{"n_layer": 10, "d_model": 64, "n_head": 3, "n_kv_head": 3, "head_dim": 32, "d_mlp": 256, "vocab_size": 4096, "activation": "gelu", "norm": "layernorm", "norm_place": "post", "norm_eps": 1e-05, "positions": "learned", "qk_norm": true, "attn_scale": 0.177, "bias": "none", "tie_embeddings": true, "parallel_block": false, "init": "normal", "init_std_qkv": 0.0625, "init_std_o": 0.014, "init_std_up": 0.0625, "init_std_down": 0.014, "optimizer": "soap_variant", "lr": 0.00591, "beta1": 0.95, "beta2": 0.98, "weight_decay": 0.093, "lr_head": 0.0123, "warmup_steps": 200, "schedule": "wsd", "decay_fraction": 0.318, "decay_shape": "linear", "final_lr_fraction": 0.0, "batch_tokens": 65536, "seq_len": 512, "doc_mask": true, "z_loss": 0.0001, "train_tokens": 145700000, "steps": 2224, "dataset": "wikipedia_en"}
Each number is 128 + 32 x the weight over its row's rms, rounded and kept within 0 to 255. Layers, rows and columns count from 0. Numbers have three digits each. The size before them is the row's rms in percent of the matrix's.

# down: layer 2 MLP down (transposed), 256x64, rms 0.114, rows 153-252, columns 0-63
# up: layer 2 MLP up, 256x64, rms 0.124, rows 154-253, columns 0-63
down153 108:170105104123121167122110170056148112129169103195102116102100157158202112141105141146128042160131100098111096122114131101171127088162076122118073163196098132123144139115117124142102099139118073
up154 099:072113169090100155171107129161077157115150099134115089130139181195170094092093150170181100077127124126127182161143144141091120100158132135118085137104124159143186076079154168120184117129128106
down154 113:161119120130135097130146098097139122129132167128119136104168109039149092171155148115150178183119151162139179163097143160210109140155112114191123110155109122133097160113091068179068104135088102
up155 121:130152144185140152101031136191132132156126125131155098090193111145132119156133072134153098082070124143111199117148078093126112167138096099102135124146131148076104135070159167152138139153106103
down155 123:116193110084150137132118061151141179156158159184099149088099062190149147147140201129164120164109130129129113109119162060163088162144097113128098144159161130126148110107163152140167085167118125
up156 108:135145145163154165088073137117104109117064106139127093179172123166166143139112083163115146123120031111110157093129122159144169107117169111105155145175136080159130116097161203148188139151116154
down156 098:160139075122109128208138133112126118084192163114141205058100141096109122181187145154169131165115182083118101108129174104140132138114118147155142168140138138139096131179139101100115071119164123
up157 099:164105118088123140093171178143141145145071204149128113060091144174143163140137112163186113176116092083140152123124094177144086083147102104105121156103075110135097107088107103179101110157161130
down157 110:135193127106121091117128169166109146086137082103081077132112116085099073080122149084133116106041152110121133116091086089104181138131122114095142125085144103141121156186107121079080099075121113
up158 097:095165154134142112124176119141113139171095157170106122136147096128144056149098128154215154144105095154118178134155045141059120141099149137133189126182173124154097069117144110124121111089126136
down158 113:098113119078094118160092156139141158128114123093109116051040108149181087117146137124105202142073168105146098145087116100109159092128135116165182082095167165141167123144153112116152128084131104
up159 091:189102143151000118100126167148107101171134160125107091138144125158134144125142143085117122105122064076124150132118098222126108082124159155125145118095118090149098133108123140137161121129100153
down159 083:135151079137133194182109163136085166104166147129112108181151132128122107084102182162115148151132126190132132167147138086124168165087073201154106097108116122075118142133097148149108126205132096
up160 095:064132153211102101087099159145063090172107156135132148130145117143142103164126104216124108153073110139143110203117099115124124075157130113127086141114102095107105113154066113111104103140094128
down160 104:117144108154128095118158113115163137081161157097100092143119144163141136107149141129113174074112065111097096079164161135084124040071083152076174163149161175140165157100087165121131155111148143
up161 111:136157119113064169161120122122102157125157147198100185054120100172149112146167166130180099124145066112155122132067113121140144159157158117146102094148084106111137063122111121158192115153119085
down161 095:133077128149118116134126064148161167119191148130065142139142204119130111115110113098119107141142174123110090144130196106142174061160114127122114147135133150015134165122142138107090103095147149
up162 090:116070144160081149060054145122140117131109170132125177102105077119136098160154136068108144097117111123146145129104143179106091116121137081158098108137112191128071135135090064116110055137125157
down162 100:100144071123145147116180111134142166145166092130100114142110125135140114112078084130093106090096100092122082149134065106075124113077072093101108117126082131145122167125077108054080085112072089
up163 103:079068125154055118132074137116106147113096120125111181137132090133140178103170123139118157131150164126157144064170148177131134129154120160102157128186126141119106097180113186206094141146114184
down163 094:145168117118131159137134158108111138154132137123129173104096104152172083087096130149132195181145177167147128154103157051119164069173137183087147103151150068126146159131111113182079139073119110
up164 082:154131054069122128186116146054157124112119112127120095135156206131175104176101112152138152125148156126141077160137064123124132163141097067134068161113098126109106073107107091125138111149089112
down164 082:101171153073127099089131133148073143094090121123106149103087114095106115151126118081094115097178014086098149117139153126115188133146157107151155145166126117192145165119137140138145153136163063
up165 126:160121105187125123071110081085114120142171158142086173141171073095106120219134096145132135143083088102115140071090104140128101132117117109151138122184158123132149077163137188122127156136083082
down165 112:184098158134109125115141107160151112104088088157147089120070179118205132066159123092092073127134102146187128213106175132141141169130165168136109144127101162111113172120112098107127107094158138
up166 106:111064122190187130135055070150179122112110126164100068177111129118129169137147137173140093088129149159142125183094139110121101183119158131128157082137192151156139097135178120139162119148107143
down166 116:121178173072045101083111120097111156146125114091103115090102158114124093157116151150060110185138126105116175082100110156107153101143105147118085133083099107085128182188103105132100149114139082
up167 098:079160135141126181142102095185106140080099065105079080093203109173141131122161142108129190161125136137167183144125103122146141185122145119163105145158113050142109114106100095098098135130104121
down167 118:094082149158124176074078126128123116111125136114168118149110130146121137130169083106113146121149139111126231110082091170135080122130091081197130131109138119159152164134136145079180183092091177
up168 099:108091117156170165085106114129134103135108208140191106116131128180131054161166114127100128085092148113132172112120105145155143131085131153032127138069104121145196175145155127151118141125114117
down168 130:075165139158178116083155116090099097147117153091119116169177104152100073160142172122149189149122129166164148148091140178130142177160144088131109089083112174096158100136112070116183156142094098
up169 109:118136175066128140217111160115151139124117145169169103125086088135082044153157128125131121156116121092092189187136122108128118126103090135165125168139172162185135065118125109110169156119110131
down169 124:095113105155159187138166127153126150144085152113146214170145135077127192125106196191154158177141121112126083134115155095171065155184137167127145138140159138128068146149137119147142142147125132
up170 119:105136103100158149161101164110110090187106143122129121144120116128081183136213142098088142163084157079120069113127123149108082075140078204125104130139134173105146090129099110125203114132116112
down170 125:114164142121182191113062122181120145111155125065129090072175199123146127120104147120115173128145121167173142107126113091136160120174150134167085160123151107068118123137109073084071137118153131
up171 125:179141088131151123104099118133158139130165120149069109122190102147084106154213142102095097131117229121148133086153104138162147127100155139154176152118077106201130129171141130137133153160094117
down171 117:114067152203151101123138127103118124186042126126166142132155118096062139149138097097140109118055104110179138103164124126137109138054142148111179124122141121123162145120170092108076130179139114
up172 106:050140060134135186090125110122131178079111117183103112139125123155184091154218111111117120174156106056175118128121124084104109149155126140161102103098146097141111108121150099115145150133079122
down172 100:179088159161134105159168121122128164154099160149132113182172092089128184120084157128097128046123096154105125160121155152142155075128153161148119158135099131152177187112130161203137121085176133
up173 100:112126121096190095111087094080161132114109071146140142133143104156165149130073126152120133124130056117114196133110108121085128122159102138108115095146106027170099105163144122156140177192142089
down173 098:138158158116116149129162139145128124136169173112107159087053166110142078095143191058195150149086194130168134120141134088107102119146107131156132155117158162076177150158115092090119088144136169
up174 093:126076155147095114182120108186149128105153132195165141074138138121077156141142132156105095151058132118110154141096144140137049174136154102152087160134141148116154077147122153115211085094146135
down174 105:093169150123137202122156094115158114146094123090096121123166111222156117147098082167217134123155171156151145087118155159135134102104129161162192147132115185110146131146123132116171126087159119
up175 113:167145136086122124138114143150173143140127099158118113111120124157154135150117149119139130147057048098132201101084058148134113098161136091154114151151155112215129061136085129076140100171126094
down175 111:079137140059126048109115128135127141143130169163148126092170126203112110120119182178136185129171150075140077113138136196138137137138109134061119133095127102148161112115117172102183093138134149
up176 085:150073148070126128141111082105097168085147112107125098097136148151193165134117079112110153128092163115141145128120108137095092152129061131116071148103145112111120076091159121080095178163205181
down176 079:133147110143154136130120193095144140166170155155192152142115122087142090118156083144106163162096097154103120161163138155149143098153149153154208128189176181148151158121185165162165135174172139
up177 110:153060080148192155139108145113122160181106159097114138153128103132113076144159088154120094108165183130148159158155095152177140153107150113096103061147175104159058122087128126185157098141109146
down177 115:122162199138158086146176099093124111137133110114098143155138114146149088154166159091132125139131196116207116128149121198152124143110127133097073169123128171150083106103147098231138127124146155
up178 115:090113121097125146057109121163112082153131081173143112070085142166107149141185058144115123161065183135103134152109110135092151143128185112147065158129122142200129090099156112131097128121108150
down178 094:090087127061089120106108123148136087115088191090180137123158139121149108164089180113103098097133033096110116149145078099166130119152090176148111104147135149108111128168123149108176100143076164
up179 089:130115094165104135111084070168097149101083129098083041109152158140149118154139117087172094084130166095097129110137115175106157115182126149117123066210175114113118150077135142100090122123125123
down179 093:157128153117143160136134083070117117085189174089063114063061131144109112069077030115122152141185145100130116108130127095129118122102150160120166129120159145099146136120167155094154136106114131
up180 100:135137134192181152167080135109095105166107108095165126101134145129152130085062149148198119194107124197129114137155112112114103149130123131116122155124132117121062106113089125080106108223091135
down180 097:118159086135158080118147111187169126127187126141156168126102140117119163146190148120152124106074106144131148170164180139154130114124101177153135178177139158172189188172183168164149142143164129
up181 102:116099074105095141112115114110108101148176169130090113148139068172147053109129158144131143149087059139133164158091081122177111119173161109133140142163133177164154156159124136143154187089113056
down181 107:110137121134170144144222126158147163146174170150104175147083118147154177111176144151097090133156164155149114121189105117191151168134073107110125122190151156097109186076139156146128115122149123
up182 094:122113156128148183162105121114112110186119101172130101082053162184104104169132144162143164144099139126188130144132099104168141154088098145156154154135070069155149141093115176192165109141157163
down182 097:111087114141136136106176129144099186125180122083128111185155118083141136151078100153058166098125145126115180124173096162116134104195105120119145119148118102133219146151150183172084098131145112
up183 109:123136075113127134091111121108125169164049080118160104117131137159158109119148190125184081163125151074113100098128166103072110097096123154132120113122169112195106126103123054141106106167146069
down183 096:115129085145126134094135124143108114118096150133101078135168109084124131086067087099087114148124116164118109137104105110147072133146071085102056149076065118056120177180119139116121072179120124
up184 118:142095093096150112092095106063066157135145119077097090091166193130093200183156154155151162152091114124122119082104075170168117140169145156116082154103115113155135139113121151110142089113104093
down184 130:138107125131141097174150167136109109125068122125142147158165070166130157109144095098132077128072107084147110163129152149089076114130139087151156109126115099145117097099187101079180207198110165
up185 055:131105162116149135148155092079139096144143114150120135108161156116121108073190085123123108065161135096077120175100094120133055074093174092109187125126145093076105124156081188141087141146106119
down185 092:200094150132094133115198100127129103119126136123183055180143098096051097133149103136151157111086130167208127112137155097093134076170112104096087100138102128112118131128134103121140136079124088
up186 067:123151069106160164187150123105089113132103119132087121168178111191156108109128131129138111154102171170137179136128171167102111103129125193081135099131106148157182125090127209199138143163119117
down186 065:134134128113132107095049155198167129066132176127129119122091136077120146131110111147068151137076146175146160129170138141134069152177162110205146168132170189156134146120103116096119146139153144
up187 096:149109146098135083170052111158104118112146124141148111113111114125127132126115159107134125112106122120136126116189087126112086046099036096145160171171176106107164138116113123189123178116195086
down187 092:106109097125116092102175139127095097109185135155136153170112058103109168123159113151090098083099108095111129169127073150150074172070137113133111095164138094130133133079158168148213092089115116
up188 112:129084171145097055168116146151139130120097164148191182110144158130085139187179119154118144159091097129084160135140116171118157096082101133187106106148169105153152170155150134106136112107204156
down188 109:160203096153162197174201089110086118134115121138108167157143113185157140075066117181167125138169123129103097085162143070104113127111105143150142129147140158145106152161151089137117145086111112
up189 116:131124044129174165189062202104089134138058141139131115141167130140115115093139163118103155092106134129172119141095147167114174114126159099093097166108130102194156149186126124135149164130120101
down189 115:197118117105104117133149096158146149070130154151150163073158144141183104070152088064151156177127126109105122135066152125082107114131128114192098109110040141157120078095150113101109131127139132
up190 100:105155104166122118156175138120150089165128129103182120143083160146096081205108151151186123088102093075123088124148146118141125081124100171105118152121121087174135089090093163157070192113094141
down190 103:120126114122053149159116159217193114085101120091154104104107146062117117125093114147137109105112133085121122154114165149145097066087137190175107062137148073127113096151129124132094117129164145
up191 085:084108098167156163156075089073110136092115076125106114129183135177109134118153064132146163167158072080125158153110153079115150143136148169133073055099130080095129125118167081112126132123114117
down191 098:209148167107061147110165138134152135173140186126133161141071099101190153110130127131118103095155199153179143117127142162142101082131149116160201176155146167157142137107093118159112130098119152
up192 112:112071169084166077124117166137103136120126137166125089132207093098124087134068169138138143112088086072145123160187132158119096098154141110153163115100133151164149162132091170143156188087161101
down192 105:168147137147104074055104088156119146127129128084160157097074157138091068175088068077134129166127151169086144130093186097115103135125153145135092082078148121092121145136139147124148124155061128
up193 092:126114101074110166096059122165131142151087129186138177189109156139086109112145159104159129110036099142154120142115073143108161169093167127128116192117094108121106105145101126162148080165155135
down193 094:168122143135141151125122039131169131098139168066108153174117155136174129135110149151117148100204105168118089070115151131149143092093135154097134126137164160169168137117110141230156141151161141
up194 108:077122092124143110137088130084123136091145198144128097094120138079139138108155155197138121194081189127150113076136159181127136159118191072131070197122123107152095110125120140140113117142092147
down194 102:117122142152164174100129153130042190155111068071119083157162142145112127137131087048117121075092123149127127132073113089154147109143158152134115114140141119149124189132119053157140106164163106
up195 101:114131107102118150117076081165101149090128129195082078104138129220147121091113139116081098149082149157143177158114088117123081132126148073142131125100117106158106110150117078129126088204170107
down195 096:098165111151152083139141133077160109145120130124172117113147100068120126169112144156156159121139145101086025075145114133145101088091122171111131111171179107058182128090166162115147112094097150
up196 108:136097121119078163124082156196132115135083140114130098058105193165184098144085144130139199150120093134107138141085135090142090082132072123166122123124136078151122085118132133116138205101131099
down196 099:120134162186121164136120099096114076129177059096145138141104146126142169141151084066067062136087161143114096100132109126108161132108151055065168126189104154108103119099112155154143131150107130
up197 080:085153120101154125132147138107157119137112123219098066060168116172144111095065157113146133141109099132109198118132131141167096109097079085113133089138110186105091142132134127189139094118142074
down197 077:131154100165117137161130138133177161110141093125147126142096120094136212178190108122136115122153115127156069093169169141086138227102169163121120165116188100116130126083134166108101116084156142
up198 096:136116086059078096114102086126113088084127128115094134089199140083165179151115099132163183092140138110116063103124087154120142167121141124136071122117138130162100080195115108148173176139113117
down198 097:145107158161117141081154106103115130139089161095102139137105145108182152085087121138076063122130134090159184166138132154137125034207096122099119114130144148090147163086131152108068135117073136
up199 094:140113144092094095107139108097113113120147146167096185135095151164090130145152124124155090063182166134105118149131116105135097126180180105069140108150114117123155042115081091129213120087132084
down199 105:152109118200111074122142115158109127108118074123087110132044177148046113117073097087132088084154112141077118139127138113124096103177113139142089127111089138078147142145094114127180113130098083
up200 109:144098098129129100118073117142137080075149160156149163111140141096085145168168125106114158096102128122082161138120149097154077190169142065109162142077175118208142101190151120119172125099124098
down200 105:140078102173154158112088142089121138123164140052127102132111117150170120099080122126140167093193190105190118117081164105166073122155078159066166146094116130116092143154119142144097110167132131
up201 090:113112148147137155142120160094134065131153133127108165117098136213117105144176110109153086092098123089158092143138196123155128141169082134092186103129149068106130045118187146168125118160120103
down201 088:192142068149114196119085158165161137068143107078103103147110120127149137136124108093117145102135126116091088103110073136184131113149136074109095107073167139087157158131197144085154115174097136
up202 113:074123180137133137141125104148097141097124169157112112093218095162140157108126093148142101114118161118167142167086092172064149126100175059119143087109132126119129055138174101127148113093123185
down202 127:096131161110158092134109151134116087145141110119100100139241128070115121131105126118094089100101135126204117144087126146087086083136119080151141170134092136141163056159116114112093127071137170
up203 083:179153156109147116117139112111141147152149112180137140161165170189126168129114109156135109162107138129109119093131098215123084145151187095070084166096129107153101109035168132137177165125132151
down203 080:141160131164124113095092120105136208113119126138147160178141129144130098110163112089138093117088130123131185150141079159079162103072174080075102144072043119148127168094175132101112113153126097
up204 111:120131107164207140139061142134072120156105109115132121138143110168124155136122133169140125068173124115152121094168104112148119089147111166083107104108178132062114238131172112116159169121111145
down204 110:118126175101158141074143051116172142104156082104114099120144152143142161169113193143116093143161157093111184168166083076106120127122169170114110135098116193173162101130099111166140117178105155
up205 090:127088135149113139131143116096127138110093149075133146114087125203104193127206158181150114098166123132145172104092107096184097168117110207157094129118119079156111139171148074141148155140146101
down205 107:110151141088123108164111097126145121132123095144137110048105125125156076126176174095219122096134120050129111108143173133138175111112095186181170126092085118184104114102137152120162162138107115
up206 077:158158125101083122165107092142142140104121096122095123065098158195124094139152194157126139075074142092150199123153133153113124171101140143089051123157130132105163148106133057139129078143144153
down206 084:117131101100131104111193152142179081115149176092186124150178104138075132145201142142103150117180125136124161132144147169161084123143199151086075128133109092170159157145159171156154104169119133
up207 119:112116088198203120155093147143130170088110133121146097140192137127082188138182135175128112147121138140118147084122109133124118173154096091163075139184200089105143148174159143132134126104098160
down207 112:191058157116123124138133164131143123115187157127064147158142092125088133096087098115131112195178139113162133161104159098091131088144165131201157125132126155144138100083083164100136108157188092
up208 112:127166050100161162099129118184142174100085107135101068120129141227078142091157139146113142143142138141134110119131108171106071153165131149121102182078086092143127147093134102163147131177140131
down208 097:116156154132136073161135100121117118134143184114208129097113097036183150137129146127125120159108102139100123170120113155136172098146163163154169059139200124103186112130092159120105127088118165
up209 098:071120116083118147184038115137110083113111134186134143110152223142113092150144165139127116119123150126146113156121134126118165141087105096127203071149116142151092133120152127162149112115089198
down209 105:182113148101095116088150192180124143146070096155079114111147042123138161130166156087087097133093159155126111127141100103106152163178124127133086169165063136135113138139122181171137123161105090
up210 078:167098153104138118087087089147106133152000119108140111133158161117163140086103144142082141148108097121094168092135144149165131113144130179124168112139116118131156138162112147088138182090116126
down210 082:193098129144095128062130112124141099121163160097125162095099129125122167142151167080184146117117066113085114108174200118121133161080140127122059174145106171136125086098109114150136131137185075
up211 081:106134150135157107110120101147125091131105124072128143136168138166096110213063173106124121101172150182163122176106107138067140096172134139156105172113139108105127162183074114162132090119057100
down211 081:179148106179100107134147134103161163060171188131117133164093112118130147123176147155113107160092076139121127153098133127148136165090115126141164134174226130124102163132132195134132148104196167
up212 089:155089095145133122183087039145131138121108163122082119115130123131069138119167121106111117156105136117099182186141102090172161099160133126122062119176153152088168165191091131148166181115124118
down212 088:125118121145175132109122096075114132131112081140176141147079110185134126106134070159150141164192153116106076107214114137157131147140134110038152120158146145103137144046135121144090080123136131
up213 131:127174098052089141146113172084164134134139159132078131042085159105094109150167164158185130103182109089139131103200106156150128105132152117156094137115140167125114119095103092166148133104099093
down213 132:177120147134102097148108177090094131172129178125182159116130154143129075091130178101143138095149097102181122110139059114191126131161070093067130085153113178129151143115090174123160156156157141
up214 119:109157147159138167138168079102125134154091107137068151147160104124150143115103060164168153151104142145128157125109086170093180104081155183100131079201108154116110121130095158121145196126111190
down214 105:088102113173144154135165117123174121089185103073137162156105160130156144113116178127148147057117177141129138098109152114142041075175119194067166141114117132132129114118172104157130080099116134
up215 078:133146137171142163145140095170181120162092141157143113124089121132175154176206170165123116186144163087110169138092090145090127124166117146123095115133110109145196157075196156108180160142116130
down215 073:132110135102171141148113165106134138105182090072161152058165147104092168083081163118149156126165095132107067088159198147148098122177129127113153163109112102145135096089154163164158087105119079
up216 089:113144138139082144078075146135169117112133101142108145111173168145176190182163161196093141130073094157092132128147059154103118140163129144115164128112150117181137056110133109055137123132137148
down216 089:104108112073088119134136126117089101172146132145102094078162135148108116104132150125073100108094175099127140084130163089102178134068094097060159128162105109121169095126108162135158027144097154
up217 115:155045144135122107169108155083152127077094138115199130151113121175134126151138137142049109106167130152155122151099131177124120147103151096140118132080086127184172138175125118198166189141114128
down217 093:140167126117144135112174074097096060091117140117113143140119129166124148106128093132158115182086062081114116100129202025148125158116104156169081112110114129094147134124100146056115139118121138
up218 105:157069119093096134109085098167147116138113145119104087158124136118145095117124139170195050102135071130079142065152171169157064112144111146173137113156083133164126128112125109144067076142098135
down218 098:187125161147170192147156135131106134093132119114117117148116118090092135142091101104170090101107191132134111255119079110120169128120098179143138125094087137137171109140101128137070158117131111
up219 098:105107075115023084081131120104114126142105149159116102114141193146134083175133107104072099115094115097117117080074149115135116110085115108162091109147151162128099042098116152156109134110136101
down219 104:126103160180152150151120066136133108131118175103133157126167085078143163086090070199100087133150196139117115163165163121117130120135106160111163130170191155110115162174175098131132121099119185
up220 102:107098116156128137104108126148063160101118123152157156116134146132143069186098197068133094107118132167195143173063126106073101143148150059138132176145106081153142152180140103150120089129123132
down220 090:170139118127148126097113084123165150053154164074102126152131138107061180127176114162127115111171089155078118099094120121187123078129108196082127149126168166109131172105137200117141108134134147
up221 120:102138190153116174155096114098075108139083120056123125110174128159071133140095102167151140101152187142102119108170149152093151105102130135171155128092102114175163187147166131198155172110140109
down221 116:170168122085098120153113154128119135159155138171120088101101147137194110112086180170096097158125096115120120212120077115158109182159102068136125110130148192085115111118095129072122070139142148
up222 081:083087021142128115187131043071157101100174160160145088119159094153131143117154139139097114126147162107139134140098158146118072141110112137112095104167168143139141114159111108135190129147175109
down222 082:159126198112124110082101109148074153125087083169138156135073161131136114138157127177150124174160169093140078166132149157094124077153152107129131111085067143113178096097095097149110119127211142
up223 103:078120074071141096087139085152114137115125110201081088104213163183187131176148143130138150145147109145111177112131159109114120104110089111166094112141122129131137173162146115084129137103194142
down223 092:156203150173125142161141091146074108119129144070144112131095098077108139124073116156139089091134098083079058091152162116100104133137157153106092171057140136137088107107139104116146091106178104
up224 109:081114147091182091161057055092119139126120125165088138147152117134088131141088129147086149123116148167095191111161087104114151138092140130104116055168157143105162144151144185196160131101140117
down224 109:179137088071115150098135110126139162082124176093210111105108140142156120143164121085163117106167170069159146121177160149112113165108092140133193215105151107132154109118109102098077112129129141
up225 119:120098087165140080103073188149125130080123169137167155057164110075132108159195129127112104079135117154116172123163067181137103141147113101096126099166127182133100139142153157131184102152111121
down225 113:118133114094115114157168094099119118191107164150159075187120109127141150102053158188150115111123142102152089107116110182090187103065162135115125177092153114124167120157073119127128117112193150
up226 129:137190198106163172133115117164143092155087100145110151148085131133119104172176166148167168157122091061141104064175152159092126132103117129143122106143133155092170146070117084191136110161124132
down226 127:088105067225104050155133099123157111130100086140129149186185134105125157166139153118142104096141119117133127141163176076148088131194118133145127129170150082143081104126107119084117141140108094
up227 102:094091094180119140117094107167138105196131154139144101168149103071111136182112105097098119113110149178133155143139093133122082075116213148116211109101132164173115103146102119104141091106163101
down227 103:118128083155074159072183084123140088150118133058182119186148091086124107139159149144090124179084121147130142159170128148111073123115207110149168139081158132155118140121107078104121136126147095
up228 105:134109165138133067163054107082130136097137219125151123131170070107161130124146158162123151135145156122122212109140160090111114123140164095108147137111138175131121148118146061169098059125143107
down228 102:159137121169158146167066135173159114124172117105104118081053136138164150153119141189067112107099173104148141159122117163113186151162158154155131122178125060085061121163150127122142127099144107
up229 117:154138168136102120125158097132095172152154137135172104190127159190166148208133067123172125061110126109097162150135097145154130104105106130101134108080135088168166089042136129151130114136161106
down229 104:154151072100101130207102176120134118074088111161128142166089103116165096103166158144137144173142108121119150137167111100114133140075130103171179141147138155203085137159102087161125060115148086
up230 084:102167147157126144111116136150112113114157141125096107042168060148167126154086141172141175158137107156104146111140106133112093079194145130124114162076116079114087153086076090129137143110051162
down230 089:225093155109152098105157117123137137097163118094146112107071176099061128146128094071114124135122164118100075125111176152090127157106086167133177159120115151115075198117106103160115114099123156
up231 112:164097134153089165155076136182134119130113181169123126161174170145116134100099176152159107142099096145113207092075104141135058155126082153053162127136138105100140141184153156153123140098131115
down231 106:160101143120127132091109156100109154127176119095149142131123198169163166186117141065155124119115170084140139153103145159086120083137068094142134120102058130200178180146120161169115155142163119
up232 105:132165153173117126145129115075126093136124098114099121132194142165121163142171155154147161095140114143060102077180133161138114163129073133160148081154177147176185147134150157193183170119093144
down232 103:111146158118126075125180110156102133136127149096114091157139137198154076077145058089115157161172180192157161104133122144164148147118165136135129091110177167140147092143140128048114152176113129
up233 103:147106131120121111092106145092186155145044183142085038139157143157096116186111090126140157129070130132093082126113140161078090078120143159149143143115143152121132130130168094111123194152164133
down233 103:158129098099152107178110196176124088153132063103096147142078169132087172109149093127071102120097106147103147125117150082161142042128096180081145102166163095139153165160134132130112151103134123
up234 103:102083120133121155105101190106155146145109096113175139062131085095114160090123094131119160088103095082079125089167129131117141110150151065086102175161154141154165127189127103108203112136164169
down234 089:097110067162098115153141135129126115078121072126086085160102113087180098098092131054153121142127115104143098151108186095092115095109164118100122123135077086075121140136105135176136037115103108
up235 067:166120161132086131109157117105140116131118131165165056146172094107059101132132112160182142119077116179199155132178135105124161095177101125094112074135083111126096107141128092091169169080098127
down235 092:127093171106177124148153137112138138168148132130118149121135167125151118098185096142121115046171153100081099186072119138118050147116183112136146160121171108108131176173105179172093122169145095
up236 095:102092152144091136134148094139144160106157085131105111139122137153125078210117122138105073135109041144117148156133101198093084092161110115121179140106128169180092123178074088114098164142146146
down236 086:149138067184165128140180148150101163138125163094117152130103185202142157089131123142088104117124149081168105116163150153096116116102082129146152131169132162158101165203202133139095130162125169
up237 110:098138145120094119147082190085122142182097121186097089043195126135130117072095141194171129171157142135139127125143144104105147177121120130121133133127175145107128101128131177071171148166088135
down237 089:135145045119129116083128143173122151084141127134191118179116110134148110131141142084126102089139116157126138142117148105172074122123095153112078164114140153139202154171142153105137128191206058
up238 111:068164137182150135139086069146139072143121137167128104117083199088117138157159117149167108110163119098125126125096110094112121118097136138089067123078141134138080088108183135128226141106130120
down238 129:106084139108109133104097147115129192131144122106158171140122065109113142243183146127137155193137141138137122165136118147148131121131132160110170110140104099122142134194136083131079140086187067
up239 113:109106143179171144137099043127133142138163191101148123176195157131175117154148135126135169131175101132155135121127124181161149122129139112121078123149125087165173130065137132191158096166133067
down239 109:103121116151133141161138147195147106087112110139112140122125185101118163127135121086185157099082101110098091130142112092052147159123108099165114143140085146065097150130174171186157104181069174
up240 111:129204114099133176143171149131164128156115077128102152096125136182107100178140123167159172102115142109101117089189037129127161130088113089150116130119087078165182123112147111109135178088113112
down240 120:128087160162107131106120187114140131111159077133146118139172131068162099131160083182087190098126158108113108100064159142111190166117126147121180109115086091148113140120181169173107116117187148
up241 110:076102108120184118170106100162119129147103098130141133180150144162109149112088151106087180133061160178116193158149134120102074106171128126137148124125104077163162171193152121163144104089148075
down241 104:114070116122149071099119067111199100114127218119130163176126189118110104093154129076101171112123193109142131113135177169179130113117126115132113149091123089139155160158122108095159133100125094
up242 101:068126162158117178151102094154144111129074068111107101123176092226161178103114081122134146120099119133139128113119147157139140119141126083155160116137117128124128075203140142117130168126098210
down242 109:143112112164097139105065175186100118196121020101151139153138138152123106130140109135075123094123108139144113066152103170160137142186135081109114112138153111154124168160124174154116130102178093
up243 109:116122097198144143203140044129188157137148170147163135160164070185143184104113155179112105083136191116161122138132098120154107126115103105085163166137109114140117112106127092107091138134136145
down243 097:147102163174147082156110145144133157106143115149103135128139108125097121147096157070115124111117115091125156147152093086113092128152097019110138132070100139214139094175170144151118140171154062
up244 122:147088077064161110186142126094128085169138222172164155106092134091103156178128145086115133125092096121103166106110165143097084067111101136129123138136159157158136103112098120124157185123118092
down244 107:117142140125063152086116126119090111146135072184190093075115112137147113152151136097120090190116153124097155135164134131128182142124162154123106100074129122119172155160144124042072155140107060
up245 106:114156158149061080132051166095132113150123077127083080048134180137107157132149159168136116099102094143083165127131071136109152050154106141182114118097112140150131127123144127120140098132086106
down245 110:117149121133134124145122128148067215102159176129092130092176043171094109138126085161171155143143167155129132102133140129162053175124127078128108156106132125095093085107148122162170139081116150
up246 089:124103107091126115110063206123158143114129119144097096147097084174147106164132075162115105089099123132124160112140099152078114095103169107096115131125107103199073130091116109079138154179122047
down246 086:109107140141140114132151119110167151118169143163124189043127123135129098095172136119111097163145216143175063100130133071140158206097096107118080092151139129119110138085123105096155112147173151
up247 107:145106123138179122163104143129131103115112095117097140090093104140085089165185161079166101127178157144135169061111169128149087128140060182110087137187116104125099125139102167099159139208125132
down247 106:101115054130109120106137120130168120140113108123069169133124097085050054122121104140165091094108140146080138130074122094180165119177066092127123147122179143139162170177117155139158153103109131
up248 102:111108113158123183149097104115139098149075102111086072107140067079127155162150085110136109106121132115138111098165103099109081162105104102158142140142136098065070116054158106187166173100141169
down248 109:165222133160161182109179104123143125118131139106088113162141053168156126084124101139179126097092122128115098108125111129140089142137157121129083156099119132188112076104154068182123136187097127
up249 101:146123086082151113110057178128139144197137117138097133106140069091083138157168108165171155157086113159147114104118082174085142138132181157136134129128164189064100164104115125100167114160105151
down249 108:102046110139099093121129144135169121131119154096169135156138166163194196140128125131151158126169134139211174142098113131133107156176144094074128122102175135195155137162126144164086157116099094
up250 086:186150156154172105179142120128078082141128098097171078143167109102131138155090094139131120148094151065164143136104114139082108146134175074121097143091108210111152151138117100144162084110155063
down250 090:128108108051067164079133149129145103097095119088088103076107132110216135066149097120076121116095173109179130174102144131168160161143105166122130101130151120119107119123158147137081140150100178
up251 089:167093146171071102075136086146052182112138159157123148096122142152157163160160155085135100126111145119167194123134130160150116096112162103175167098124089150150081143157119135191131141162181161
down251 080:131186082160164102142120152092126078158158149072156126114174137090093156071133132170153143082127086082093101113118109131174174082131077159142093082169163081104101172134148139104153120105110088
up252 092:083109128088151102097094138155169135104107132117112103124120169079112162130174102180168137157078130145149085106098082116199137153129136075155115178124172094062077138114178096142173182113116134
down252 095:192145163119137182129139201104129136145124130136115105136136092102106106094043113109056120181140152114099070155133127144120086092161172124123165138055114154147160084139119108189101110137153144
up253 060:088134123123074106107091115071105129158101109115111165106151113092095092087170151095112108128156171104101138103106088155191157115075132138115203128091123070111134106068112096117104147080092192